Weights of a small GPT-style language model, trained from scratch on English Wikipedia: rotary positions.
Each number is 50 + 12 x the weight over its row's rms, rounded and kept within 0 to 99. Layers, rows and columns count from 0. The size before them is the row's rms in percent of the matrix's.

# down: layer 8 MLP down (transposed), 768x192, rms 0.149, rows 587-639, columns 64-127
# up: layer 8 MLP up, 768x192, rms 0.141, rows 588-639, columns 64-127
down587 094:45 64 61 46 45 50 60 58 48 40 38 57 44 63 52 36 39 59 31 64 32 23 39 53 63 52 43 79 75 60 36 51 43 65 61 38 37 53 52 52 41 52 42 58 55 48 67 50 61 58 62 45 35 57 44 66 61 65 38 50 65 56 53 55
up588 092:39 50 48 45 44 60 65 55 58 60 49 53 26 28 43 64 53 58 57 42 44 64 46 47 58 38 42 37 43 35 46 52 34 61 43 63 45 46 46 70 67 73 37 52 44 61 50 40 39 40 59 52 63 52 48 56 45 52 38 54 54 61 46 60
down588 089:67 41 60 56 61 51 56 58 69 51 36 54 59 63 70 30 44 46 47 52 47 44 41 53 46 59 75 56 43 62 62 57 57 24 60 22 52 46 46 46 37 54 64 66 62 43 55 34 63 45 42 59 32 52 60 51 37 54 56 41 59 40 65 45
up589 108:41 70 47 64 57 29 69 56 34 54 51 45 36 32 52 57 55 59 66 32 53 62 51 43 36 80 63 67 63 53 77 57 48 67 35 46 51 42 40 54 47 44 52 50 50 52 49 46 50 53 71 54 51 55 55 68 55 40 38 46 50 54 34 59
down589 093:73 40 63 33 44 79 41 35 50 40 60 44 66 74 54 47 15 48 40 44 55 42 49 52 54 33 37 44 36 56 33 43 48 23 58 38 45 43 53 44 47 66 42 62 42 44 45 45 45 38 28 58 53 45 43 33 49 70 65 33 37 43 45 38
up590 104:42 36 50 36 51 54 58 51 69 39 49 42 46 34 45 36 46 50 50 59 60 57 32 34 55 42 34 38 36 41 65 59 53 40 65 49 58 60 37 50 63 60 66 52 60 58 39 62 53 58 47 56 47 47 31 56 68 57 47 72 34 40 39 21
down590 107:63 68 54 42 46 79 61 43 47 49 47 54 61 52 48 46 60 61 45 58 15 33 40 61 35 42 29 56 25 55 55 50 48 62 56 47 51 35 58 33 37 57 38 54 50 43 44 36 28 58 37 45 44 41 41 43 61 76 62 59 51 37 47 87
up591 096:54 61 59 68 37 28 43 57 41 57 43 22 46 38 33 41 75 72 43 73 42 57 56 34 29 38 54 43 58 41 45 62 45 37 40 52 50 76 60 54 67 72 45 48 51 44 47 45 44 30 48 51 38 47 45 42 60 63 46 17 53 46 23 49
down591 096:45 48 39 54 71 63 61 56 53 48 50 57 57 55 43 50 36 45 50 48 64 59 53 61 72 49 39 56 50 61 56 59 83 37 58 55 48 39 46 67 63 52 30 56 65 71 51 63 44 48 58 68 63 65 59 35 54 30 49 42 52 63 64 50
up592 094:49 70 56 45 46 61 48 40 59 57 61 34 60 44 57 73 47 61 35 60 55 48 55 62 50 50 68 50 51 39 48 53 58 39 44 40 52 29 47 50 51 34 59 64 43 55 52 65 47 70 48 53 49 48 35 21 61 69 63 55 43 69 26 50
down592 105:54 46 45 54 57 44 42 45 43 49 45 56 75 58 56 48 34 56 60 21 45 52 43 31 64 46 41 45 35 64 55 51 46 44 50 57 59 61 62 56 39 50 15 41 39 45 53 58 49 51 65 58 48 50 41 58 51 43 54 61 62 23 64 33
up593 091:41 32 69 34 56 54 65 86 50 63 68 53 50 66 42 76 50 26 48 32 52 53 53 56 43 43 37 68 42 55 39 45 47 21 49 54 64 55 66 44 50 42 72 52 54 30 61 44 52 65 56 54 49 38 56 80 50 43 34 62 34 66 53 56
down593 097:54 37 67 55 60 50 59 43 47 54 49 35 50 26 43 51 31 28 53 55 50 55 34 42 38 78 45 58 56 45 53 50 37 62 60 41 59 61 56 24 38 52 25 41 36 57 65 36 46 53 47 36 55 69 61 47 64 49 28 40 66 36 54 46
up594 095:67 47 65 44 59 62 37 32 58 58 62 58 37 44 44 37 55 44 34 35 40 36 47 54 53 27 61 51 48 47 52 47 40 65 55 73 62 39 28 44 70 56 64 65 59 31 40 50 45 40 53 48 45 47 56 36 56 53 42 57 75 78 46 45
down594 090:38 58 54 35 45 55 63 59 40 72 30 39 39 69 38 41 57 22 74 56 40 55 58 53 62 53 48 46 45 42 68 60 33 44 75 58 75 50 16 55 46 45 51 40 54 60 55 40 57 70 67 70 53 71 40 56 45 54 50 39 50 46 45 41
up595 098:28 36 43 58 35 54 65 63 34 52 56 53 40 45 38 44 72 50 36 52 50 50 70 43 43 63 62 43 30 54 60 61 67 75 57 64 48 26 63 66 45 57 40 33 46 37 58 61 62 52 56 57 60 47 55 86 52 62 59 26 59 65 44 68
down595 092:40 45 49 51 40 56 64 46 68 36 35 59 58 38 53 46 58 34 46 34 51 29 45 66 73 50 59 49 49 34 49 67 47 45 22 48 46 75 63 32 55 48 57 69 53 58 51 25 24 47 54 65 53 68 64 50 41 45 64 58 62 49 54 58
up596 090:34 48 48 66 58 49 39 26 34 71 50 59 45 46 42 61 29 71 45 42 49 57 38 62 46 46 55 51 45 54 40 28 56 38 60 57 71 69 63 44 54 42 35 72 49 59 47 35 55 51 49 54 52 29 37 54 48 60 45 40 42 51 53 40
down596 093:66 68 45 37 35 54 58 49 41 66 46 63 28 69 46 47 66 42 61 36 62 49 69 38 45 43 31 47 42 39 47 72 56 57 10 50 50 36 45 41 49 43 48 42 53 58 48 53 71 41 52 63 52 67 46 44 43 53 63 63 62 63 30 42
up597 088:55 42 56 66 53 52 45 55 33 57 56 43 44 31 52 22 50 34 50 46 54 50 65 60 53 80 40 61 74 60 28 45 41 34 31 36 62 53 53 66 53 35 51 50 26 53 57 48 46 54 47 56 30 40 44 55 49 51 62 72 49 41 34 40
down597 087:41 40 51 44 33 64 48 66 40 67 24 45 42 41 63 83 49 67 50 62 52 47 33 38 32 49 60 69 51 72 63 63 39 64 49 50 50 57 52 63 50 54 38 51 55 60 40 63 61 40 52 41 44 37 26 69 43 40 43 44 69 51 63 39
up598 093:56 50 51 57 59 47 53 49 47 68 66 53 46 43 64 37 45 46 87 27 58 58 56 43 68 65 48 40 53 65 33 44 70 54 60 60 40 23 55 51 45 50 42 57 59 44 43 36 75 37 45 49 46 48 35 39 57 23 59 45 54 50 67 33
down598 097:37 40 34 46 43 44 64 30 72 27 45 49 65 46 38 67 56 64 31 67 51 73 57 66 48 35 54 57 52 30 53 53 51 54 45 42 57 72 40 51 55 26 55 43 47 52 60 53 31 53 54 51 44 48 58 57 33 69 41 62 46 44 23 66
up599 106:44 52 49 68 46 37 52 53 53 55 40 62 56 32 38 38 75 27 42 37 57 59 55 67 24 31 66 38 41 36 50 26 64 30 44 60 36 69 52 58 23 50 22 52 45 47 47 34 43 64 53 34 65 49 59 51 53 53 50 49 19 31 47 61
down599 113:70 50 49 36 70 25 33 54 52 57 57 66 42 53 47 67 47 63 53 47 52 35 44 52 55 61 70 49 60 52 47 65 36 72 43 74 47 40 50 58 40 65 49 30 41 53 79 32 38 37 54 56 49 54 61 30 32 69 63 53 70 62 56 64
up600 098:75 58 56 34 56 33 57 61 34 70 53 35 47 44 52 42 53 49 51 53 71 38 50 54 62 51 40 39 33 54 40 49 26 53 54 45 41 77 41 31 69 56 43 45 35 56 39 47 54 52 53 68 55 57 51 41 57 43 44 44 52 38 77 57
down600 097:46 41 41 50 60 46 42 58 59 38 44 47 59 52 47 64 48 62 53 49 50 44 50 43 64 38 44 39 60 61 63 68 50 45 24 61 51 57 49 60 64 36 43 38 55 78 50 48 60 52 37 64 64 24 46 62 46 66 43 42 55 42 25 31
up601 100:41 55 66 37 31 59 55 49 55 45 35 66 27 46 59 54 44 49 48 47 62 40 57 48 47 39 45 69 52 51 39 45 59 30 46 30 50 49 42 61 52 53 41 49 59 59 39 13 66 61 48 60 44 34 50 58 48 48 47 40 50 52 48 40
down601 093:42 64 48 67 55 53 39 42 51 49 41 48 67 20 67 65 47 49 48 56 75 35 58 39 43 44 36 53 65 45 47 26 43 67 47 42 54 34 63 60 56 55 35 51 61 65 40 62 45 45 50 76 46 32 35 46 66 51 42 53 55 28 39 42
up602 103:47 73 59 50 44 57 41 45 48 47 63 56 46 54 48 54 65 47 40 21 58 54 45 42 37 61 38 41 56 54 60 42 39 36 57 66 32 48 65 50 66 58 50 49 27 48 48 70 52 69 42 39 55 63 59 30 58 44 45 43 56 49 46 53
down602 094:21 34 55 59 52 53 44 42 49 59 34 60 39 58 41 55 55 64 58 60 65 36 60 72 37 47 41 73 49 48 35 70 29 62 84 50 46 49 56 63 46 46 55 31 56 47 26 58 37 23 44 43 51 45 73 54 35 35 42 69 52 47 46 50
up603 104:38 61 44 32 45 40 58 59 41 58 57 33 47 53 42 64 61 56 45 61 59 49 45 27 65 54 48 64 66 23 29 65 49 38 51 34 48 46 59 61 53 55 43 41 67 55 52 42 64 55 34 45 37 22 81 43 26 44 59 61 27 47 42 70
down603 097:58 62 68 66 52 41 56 36 55 52 48 40 69 29 38 57 42 51 46 38 46 59 77 72 37 45 45 39 48 61 65 64 49 48 47 61 35 54 54 38 23 43 62 52 47 26 46 53 52 33 67 44 49 46 26 35 47 59 50 69 75 55 53 53
up604 108:72 52 40 46 47 50 71 64 40 71 40 69 47 36 66 46 39 53 47 37 84 46 42 56 58 76 48 55 25 35 37 75 40 90 55 45 54 49 60 47 60 69 37 72 40 31 69 32 52 45 53 51 30 60 36 50 65 35 47 33 56 57 48 43
down604 106:25 50 52 54 61 51 28 31 47 30 54 29 51 63 34 44 50 41 52 56 28 39 54 69 68 24 45 27 73 64 52 50 47 15 28 48 35 51 44 57 38 35 49 30 53 71 31 57 47 46 40 53 66 36 63 62 39 60 53 49 40 45 52 61
up605 104:46 33 34 50 42 61 65 60 35 61 43 59 47 57 73 60 62 54 45 35 23 73 33 39 46 33 45 35 39 50 46 68 41 40 45 62 57 30 59 31 55 29 58 66 46 61 46 72 41 43 67 55 46 59 72 74 58 48 53 29 51 44 44 56
down605 102:39 42 51 51 52 52 47 48 69 38 64 52 37 59 45 67 63 78 76 50 61 48 60 47 60 61 48 61 48 46 79 43 15 63 71 45 41 43 89 52 63 45 59 55 44 63 53 39 44 45 39 46 49 39 63 51 44 48 40 54 48 61 49 70
up606 104:12 46 59 53 42 65 57 53 56 31 32 43 52 58 50 26 61 37 22 51 58 48 44 38 51 45 68 44 54 37 52 47 36 37 64 34 64 38 63 50 70 62 57 50 34 53 40 51 42 64 66 36 34 57 48 66 64 41 56 46 60 52 40 57
down606 096:55 65 44 64 64 61 36 40 55 49 41 43 47 47 40 66 67 56 42 45 54 52 54 41 61 46 58 44 55 51 66 47 42 51 53 37 59 25 59 37 53 57 40 62 48 45 54 55 42 54 61 41 22 27 47 47 54 51 36 25 86 54 34 44
up607 101:28 34 33 46 77 44 48 57 62 60 52 37 42 74 39 44 58 44 65 52 49 47 55 43 40 69 34 43 61 56 78 45 24 64 48 48 60 56 35 44 65 45 49 77 47 46 50 66 64 49 53 49 66 33 47 58 40 42 45 68 45 63 43 63
down607 106:40 63 51 62 60 60 36 62 55 54 46 59 40 47 62 50 53 60 62 42 66 43 39 67 66 72 53 63 53 75 47 27 45 59 35 41 57 75 58 39 39 47 26 49 35 61 56 59 73 51 38 59 55 67 32 67 49 53 77 42 71 61 54 47
up608 098:67 69 61 53 47 36 51 36 36 57 46 50 51 72 49 41 56 48 48 50 44 49 35 52 43 60 59 23 23 51 62 54 38 56 46 37 56 69 27 46 32 62 26 51 50 75 69 55 51 38 32 48 56 35 49 45 55 55 49 33 44 31 49 72
down608 098:35 31 30 52 47 48 77 60 55 20 65 40 57 41 41 41 46 49 57 53 54 41 30 54 49 57 40 23 48 60 54 48 51 45 38 48 37 55 59 34 51 46 61 56 61 28 53 29 72 56 48 45 31 50 72 46 44 37 65 41 45 38 45 34
up609 111:48 51 46 52 27 64 33 58 70 49 47 80 51 48 37 31 50 35 39 39 59 48 21 54 44 43 55 38 63 62 43 51 49 62 64 63 53 40 37 52 41 59 39 45 43 35 52 38 48 67 59 59 50 48 62 67 78 80 36 50 63 38 48 52
down609 097:61 34 21 54 59 39 73 32 24 57 52 46 47 40 32 52 48 38 77 41 60 55 51 43 48 52 50 38 55 59 37 40 52 44 71 55 48 57 44 48 54 65 36 33 30 59 42 33 48 54 48 42 39 71 46 50 35 61 70 53 53 46 69 37
up610 104:56 50 59 53 48 43 41 32 59 30 50 62 53 49 36 54 59 52 36 36 52 53 45 60 45 55 59 37 32 57 23 56 59 54 48 37 39 44 44 41 56 39 47 65 55 61 63 48 63 39 42 51 49 69 40 67 48 52 78 55 56 67 49 25
down610 099:52 32 17 44 40 74 56 53 52 45 40 38 34 34 67 40 50 52 48 59 61 16 61 38 55 41 45 48 61 35 74 55 65 55 37 63 43 34 53 51 45 60 61 67 51 52 56 63 28 32 46 54 49 48 53 41 69 60 51 37 38 51 36 53
up611 107:40 55 46 52 44 58 57 59 52 34 45 52 35 40 45 50 82 55 61 35 52 60 38 46 65 30 23 47 63 62 41 54 31 67 30 42 61 48 62 12 32 55 62 39 44 40 53 51 47 38 60 58 46 44 57 57 50 31 42 52 43 24 37 46
down611 102:67 78 46 60 67 65 62 29 42 65 52 48 54 67 38 71 54 81 37 38 60 48 47 33 28 60 51 65 69 66 55 55 51 41 32 60 37 60 35 35 36 55 59 51 41 54 42 42 47 40 56 50 46 51 52 48 50 54 46 72 34 46 50 62
up612 110:53 43 57 15 52 54 74 44 67 47 67 53 70 46 43 65 69 68 35 25 44 58 62 47 52 46 52 49 42 48 58 53 55 42 52 36 52 69 25 50 57 38 36 73 83 30 54 36 37 50 62 55 44 56 44 57 42 38 57 53 55 41 40 42
down612 119:43 44 42 45 50 41 35 39 72 45 56 50 45 37 53 38 57 54 31 66 55 62 66 45 36 41 38 47 53 24 49 47 52 51 38 45 46 48 30 51 58 64 28 44 72 55 52 53 61 49 55 53 70 31 43 30 46 37 63 61 50 19 44 65
up613 113:49 45 55 54 70 43 56 33 54 52 54 41 48 49 49 51 40 49 42 36 30 39 21 39 66 30 43 70 35 32 42 45 54 54 50 37 57 46 34 37 62 55 26 69 57 36 52 47 33 54 68 53 38 55 51 57 62 55 54 57 89 60 39 63
down613 111:50 53 52 40 81 51 54 35 28 47 55 45 25 52 40 62 49 74 36 44 42 57 46 43 53 57 39 57 46 45 44 93 44 40 69 38 54 29 51 50 59 46 36 50 69 43 46 43 40 55 68 54 30 61 44 36 72 45 36 64 60 60 58 50
up614 102:62 57 25 69 48 41 44 58 41 43 45 39 43 37 38 37 47 56 62 35 38 37 58 40 80 55 56 62 65 62 62 58 51 53 67 50 51 41 46 46 43 42 24 59 43 64 45 53 47 66 48 58 31 49 48 52 36 55 52 57 64 48 57 41
down614 101:65 54 59 71 61 45 52 42 46 33 40 58 39 55 51 74 38 65 55 43 26 41 60 50 58 50 55 51 59 58 44 32 51 51 39 65 46 32 42 40 36 58 57 65 53 44 51 53 42 64 61 47 58 73 48 62 60 55 29 77 60 52 66 54
up615 103:31 54 61 58 48 55 54 55 42 48 37 61 58 53 63 61 48 53 64 38 52 44 70 25 80 53 61 45 47 43 42 52 58 45 80 54 47 52 40 38 51 66 50 43 69 60 33 76 58 59 39 57 52 46 44 36 45 34 48 68 42 50 55 66
down615 109:57 55 43 37 40 50 65 57 66 58 61 42 54 52 37 44 59 42 26 44 57 52 42 36 20 49 61 57 50 46 69 59 72 47 65 61 52 40 53 44 26 61 37 30 50 49 62 53 57 46 42 55 63 65 48 37 61 77 60 43 59 55 43 62
up616 090:52 67 26 36 58 34 80 54 57 46 50 39 50 47 59 65 44 47 55 33 69 39 55 32 49 60 57 58 46 48 43 46 71 53 42 41 44 40 46 41 75 43 42 50 53 44 61 43 12 47 63 55 33 65 36 36 46 38 47 72 72 25 59 52
down616 086:58 37 60 58 46 47 31 64 69 40 50 81 51 40 51 50 56 46 46 54 36 56 36 69 39 38 37 45 38 69 51 59 55 46 39 61 72 72 53 53 27 64 62 65 40 66 38 46 69 56 49 37 73 50 36 65 23 51 59 29 40 62 50 47
up617 106:41 49 58 36 50 55 46 54 38 69 32 46 54 58 68 54 23 68 45 55 37 59 53 37 48 37 58 18 45 47 36 49 56 39 58 44 67 40 54 61 70 28 58 49 49 56 46 46 56 64 63 40 67 44 61 43 53 56 53 52 34 47 21 54
down617 098:27 65 37 48 31 61 58 51 62 37 51 41 50 46 43 43 78 36 73 37 49 59 38 53 63 70 59 81 46 43 41 69 55 62 60 66 57 84 50 55 47 38 58 60 50 59 59 32 41 60 35 58 43 57 57 68 62 38 36 53 70 69 72 42
up618 091:48 42 54 39 75 37 47 36 55 46 50 64 68 68 69 46 52 67 47 35 48 51 50 72 56 58 54 56 39 44 73 61 38 52 48 50 49 27 42 54 44 62 54 51 26 36 53 64 59 31 57 68 38 60 65 77 69 63 71 48 47 42 48 40
down618 081:56 54 57 66 52 55 59 80 64 59 37 54 67 15 44 48 41 29 49 58 47 47 58 33 53 48 32 59 37 24 55 64 56 63 60 51 63 44 52 61 52 59 39 57 66 61 47 33 45 56 34 37 57 52 24 32 30 38 27 59 45 46 47 44
up619 097:65 44 37 49 55 41 60 63 57 37 56 71 37 73 79 50 56 45 53 56 44 49 56 69 39 57 59 45 46 58 60 48 56 53 54 29 67 42 73 67 48 55 53 48 64 47 42 31 54 38 45 47 63 47 67 63 45 40 50 53 57 60 39 63
down619 094:28 41 64 48 41 43 17 47 38 46 34 64 56 34 61 45 55 42 67 54 48 55 47 41 60 48 74 55 59 60 50 55 31 45 59 49 47 53 36 45 41 60 60 66 26 58 53 55 20 41 62 42 42 47 47 41 62 61 69 49 41 36 68 50
up620 094:51 40 59 51 47 36 29 34 54 48 40 44 52 54 49 30 40 49 57 50 49 17 48 59 43 82 47 40 58 36 50 62 52 48 77 72 52 57 31 72 45 57 57 58 79 48 49 35 58 42 57 36 13 54 24 43 60 37 42 71 44 69 32 57
down620 102:54 49 45 65 45 37 52 53 72 36 51 76 62 35 52 40 41 49 39 55 41 69 55 56 40 32 47 56 55 44 40 44 32 76 17 44 54 43 62 41 47 49 47 36 32 50 79 61 38 75 67 66 78 50 47 54 57 50 38 54 57 31 35 50
up621 106:35 38 63 70 47 43 64 56 46 41 72 47 54 30 63 43 50 42 41 43 73 39 50 47 48 53 49 41 59 58 67 52 45 39 68 72 58 38 52 53 56 35 48 61 51 46 43 41 41 37 57 58 51 45 60 48 49 67 39 70 44 45 42 56
down621 101:70 50 46 41 41 53 53 61 52 29 49 32 82 26 69 57 53 54 60 26 69 42 60 36 30 65 28 54 44 38 25 73 43 42 36 36 56 66 32 55 75 55 52 46 35 58 53 28 59 20 71 42 51 60 76 49 45 38 51 45 56 56 59 53
up622 102:49 56 34 59 59 66 49 56 61 35 41 59 44 37 29 61 16 54 54 41 53 48 44 42 19 33 56 39 48 63 40 46 67 46 56 56 34 24 60 38 62 27 39 39 42 23 59 45 40 70 61 60 58 41 48 34 63 35 58 58 49 57 38 61
down622 094:53 48 38 44 48 44 88 48 44 40 50 45 80 64 63 71 56 53 59 48 42 48 49 59 50 52 44 49 39 44 52 40 49 74 50 47 57 39 37 46 65 49 39 40 44 30 66 54 60 50 34 60 33 62 46 44 41 45 52 51 35 47 67 47
up623 099:48 64 64 42 24 33 53 58 51 53 28 35 49 58 34 62 28 47 47 41 44 61 55 60 42 52 53 61 31 66 42 57 68 52 55 50 49 57 49 53 46 63 41 48 49 61 54 55 62 57 64 39 36 27 56 58 67 54 44 52 49 54 43 56
down623 089:62 37 48 53 50 67 55 50 56 35 44 43 53 54 80 55 45 79 46 51 34 61 45 30 63 31 41 58 45 42 51 53 60 48 54 54 26 73 55 51 42 51 60 44 33 51 30 40 37 21 46 64 38 24 47 50 52 32 59 45 33 50 34 43
up624 091:46 63 44 48 57 57 67 56 48 69 40 60 50 44 47 61 39 52 50 62 59 38 55 49 46 71 59 55 37 45 54 42 38 38 37 50 59 46 55 33 54 43 52 41 72 29 34 64 65 66 49 37 54 56 62 36 54 46 59 75 48 57 42 63
down624 088:45 44 52 74 50 61 37 44 44 34 44 22 56 34 62 39 54 46 32 48 42 54 48 43 50 34 48 55 35 40 55 46 45 41 57 50 43 58 58 60 50 61 35 80 55 50 37 30 46 33 48 58 46 47 39 62 35 72 33 51 44 50 55 44
up625 095:42 31 54 50 73 33 23 45 61 45 50 64 66 63 54 56 73 64 49 54 56 58 54 42 70 44 51 56 34 52 47 37 58 46 37 60 54 39 47 65 50 44 71 67 43 60 49 40 44 67 48 36 37 57 40 47 55 43 67 57 48 73 28 62
down625 095:34 73 47 51 54 73 65 52 38 45 60 38 53 54 65 42 39 32 51 55 42 37 23 37 47 40 72 59 50 62 43 71 32 60 41 52 49 58 50 61 63 47 54 61 44 62 61 44 43 67 45 35 42 44 50 47 42 21 46 63 30 38 57 63
up626 103:69 46 53 43 38 45 49 65 36 35 61 59 26 31 75 51 46 60 51 46 36 64 49 50 68 64 42 51 45 45 40 32 24 63 47 56 41 24 39 30 45 37 55 53 42 47 44 45 33 57 46 46 55 47 33 61 52 57 47 66 62 57 33 63
down626 095:43 33 47 44 59 46 46 27 54 47 35 48 56 74 58 62 49 49 61 48 55 37 28 47 61 42 60 49 59 56 46 28 51 41 46 55 62 57 62 52 78 50 34 32 54 57 41 37 30 45 58 46 51 54 41 63 52 40 46 46 56 45 62 34
up627 112:46 71 56 55 42 63 36 44 37 67 64 39 54 66 55 38 44 67 59 35 51 41 41 50 57 61 33 53 45 37 42 49 46 33 58 56 43 58 49 45 24 45 50 70 34 41 56 44 56 45 55 68 55 68 50 33 34 45 23 49 39 66 29 76
down627 110:36 40 57 41 44 37 62 48 44 87 56 49 62 45 49 52 68 56 47 46 67 47 79 51 67 60 46 39 45 46 65 20 60 47 61 47 57 64 48 54 55 33 33 62 36 47 41 59 57 53 27 81 38 66 41 65 72 39 58 69 58 52 31 37
up628 105:41 40 47 40 34 28 28 51 41 55 41 55 45 73 41 60 47 50 37 31 43 48 66 69 59 47 49 35 41 54 29 35 49 60 58 46 39 57 57 61 19 58 50 39 39 61 38 37 74 56 53 39 42 44 34 52 46 46 51 41 65 40 60 35
down628 104:35 28 52 36 67 67 48 61 55 78 44 47 43 32 58 45 47 68 59 61 33 66 55 55 40 59 53 44 49 59 35 49 40 48 46 69 57 42 32 63 48 50 49 26 58 68 47 25 59 63 47 30 59 63 49 38 59 47 40 76 45 36 60 49
up629 109:45 53 36 51 61 43 49 70 44 77 54 40 50 51 73 38 40 47 24 57 60 56 42 46 61 33 44 50 44 64 61 37 67 41 60 55 45 54 61 61 57 61 35 40 36 31 33 53 55 55 41 49 49 60 69 54 31 53 48 68 43 26 33 52
down629 122:39 51 55 36 45 33 70 52 48 34 46 23 54 71 45 56 38 41 29 58 56 66 67 68 61 34 47 54 41 44 49 55 49 40 49 58 68 35 34 62 69 73 62 45 47 47 58 43 31 50 46 53 37 61 71 44 72 41 59 48 57 60 34 41
up630 110:55 68 70 34 23 59 44 49 33 44 48 70 68 53 34 38 44 43 55 59 36 59 54 37 67 48 62 89 42 69 45 49 50 23 32 61 40 30 58 50 62 46 30 43 60 49 33 40 45 50 60 65 59 42 58 42 33 35 36 58 67 62 23 47
down630 096:75 55 54 27 29 53 43 30 52 59 50 61 64 31 55 31 50 39 52 48 56 73 54 57 35 44 55 59 37 59 51 57 47 37 55 59 19 28 68 43 61 59 54 38 56 41 65 42 58 56 33 47 51 42 42 65 50 53 58 55 52 37 53 54
up631 094:42 61 53 66 46 42 39 46 66 70 59 63 54 46 47 52 77 59 48 51 58 24 62 44 54 55 54 71 49 54 42 48 67 26 55 57 51 34 38 29 70 29 54 67 68 69 57 63 56 54 63 57 69 44 45 58 64 53 51 62 35 61 69 63
down631 099:59 62 64 46 70 53 45 14 69 53 44 55 83 47 61 33 37 54 58 54 51 57 61 67 40 71 52 59 46 56 53 38 49 66 45 47 55 34 41 37 45 38 57 79 56 58 37 59 53 60 50 41 50 65 48 34 49 73 65 62 34 32 79 45
up632 102:66 46 48 48 17 24 49 56 41 67 37 59 33 48 34 32 49 68 54 39 63 52 44 44 52 55 34 35 47 62 47 53 46 46 60 63 44 54 36 31 38 39 42 63 30 70 41 42 42 47 46 56 53 31 63 55 74 46 32 58 53 42 44 44
down632 112:62 62 58 38 62 66 58 42 26 62 32 52 63 58 42 51 48 50 65 66 62 47 43 40 36 52 42 41 57 47 57 28 77 45 72 46 60 42 77 34 47 54 58 27 42 84 55 48 45 47 53 49 40 52 68 55 54 50 36 62 46 39 46 37
up633 105:74 62 43 46 64 58 45 43 54 36 50 33 48 38 82 32 35 49 31 53 43 48 58 36 53 22 56 60 60 61 70 53 33 46 36 55 57 62 50 39 39 37 53 57 55 58 59 57 73 58 58 58 53 49 62 37 53 72 31 65 32 34 38 73
down633 102:44 75 57 54 42 51 48 49 44 37 39 48 42 52 63 69 58 42 42 39 52 36 51 60 69 45 48 53 62 34 79 31 33 72 37 49 43 64 36 48 41 53 51 34 44 52 56 41 72 55 56 58 50 45 33 48 65 59 42 42 47 60 52 64
up634 090:50 65 66 31 51 63 52 54 26 53 45 52 45 55 63 69 39 36 42 78 49 56 48 43 62 46 40 47 51 51 32 67 46 58 44 56 35 75 74 61 51 44 64 35 43 56 44 57 59 67 53 44 50 51 32 59 28 58 47 57 44 60 46 52
down634 090:46 35 42 58 17 45 75 46 78 31 63 36 61 52 39 40 39 65 57 42 50 44 44 55 46 41 56 45 40 46 56 33 58 50 59 57 48 50 40 37 54 49 34 49 48 49 64 57 31 47 16 70 51 42 48 49 51 36 35 62 59 33 41 55
up635 095:42 60 61 20 68 75 42 36 56 59 71 49 51 60 39 71 39 44 48 54 50 54 57 58 70 69 43 55 49 52 23 43 48 34 54 22 65 31 48 75 43 55 53 46 55 37 50 45 54 56 44 35 56 21 44 37 59 40 34 57 49 38 47 58
down635 097:46 57 42 34 30 73 44 48 64 37 34 41 54 63 33 52 69 39 71 24 19 27 45 22 28 42 51 48 59 24 40 78 69 34 36 39 57 33 45 38 65 70 88 75 40 47 35 47 67 53 52 57 59 59 36 56 54 42 54 46 54 50 44 38
up636 091:75 28 51 57 58 57 62 53 57 58 43 47 46 50 24 60 61 51 69 40 23 55 40 40 47 59 46 40 51 49 24 63 54 44 68 32 60 52 34 61 45 59 40 69 47 73 49 55 47 71 41 39 48 57 57 46 39 46 39 52 49 59 43 54
down636 094:41 65 60 59 62 62 29 44 30 36 73 63 60 57 65 47 38 35 30 41 58 58 60 47 51 38 48 49 43 64 50 33 55 49 50 74 46 52 56 37 52 41 54 28 45 29 46 36 65 14 45 32 59 53 45 49 43 36 48 51 48 41 57 20
up637 098:56 63 53 42 31 56 45 61 57 60 58 43 37 35 59 72 56 43 57 47 48 52 48 60 32 55 40 32 37 63 60 47 51 53 60 39 47 66 47 39 43 50 59 80 39 50 64 51 57 53 28 50 47 66 50 48 59 38 28 45 31 48 63 66
down637 094:45 34 45 48 62 40 46 46 41 57 48 67 47 63 44 53 57 56 31 56 37 53 39 55 57 64 70 74 55 46 47 54 58 33 38 45 43 35 47 57 68 54 39 38 53 48 53 39 53 37 63 61 52 38 55 41 41 52 59 44 62 41 59 50
up638 099:40 46 43 38 62 19 78 40 37 33 58 43 52 59 60 43 62 86 73 43 80 59 48 34 59 53 46 51 39 38 26 67 54 47 27 54 52 55 60 53 65 42 52 57 43 41 55 46 42 57 62 50 52 54 63 52 29 50 69 60 58 60 64 65
down638 101:68 55 54 62 37 73 24 59 71 69 42 72 35 42 48 69 49 26 30 47 15 36 46 56 48 56 63 57 61 47 70 38 55 53 65 35 43 35 48 52 33 72 47 43 60 54 54 46 52 49 32 48 33 49 41 46 77 47 45 44 46 48 45 44
up639 116:41 69 51 66 46 40 19 49 33 62 53 57 52 42 45 46 20 51 56 32 58 63 23 28 42 51 49 54 24 48 51 63 51 57 31 53 59 55 33 25 45 53 66 40 56 47 50 42 70 55 48 78 43 54 66 50 47 38 37 65 53 51 42 47
down639 113:64 39 43 58 70 37 31 51 42 60 36 57 53 46 43 55 58 70 36 25 44 42 51 43 71 54 70 39 64 63 62 60 43 48 20 49 50 60 38 42 51 63 43 59 51 67 23 60 36 42 72 55 43 52 45 25 51 46 60 71 52 66 50 61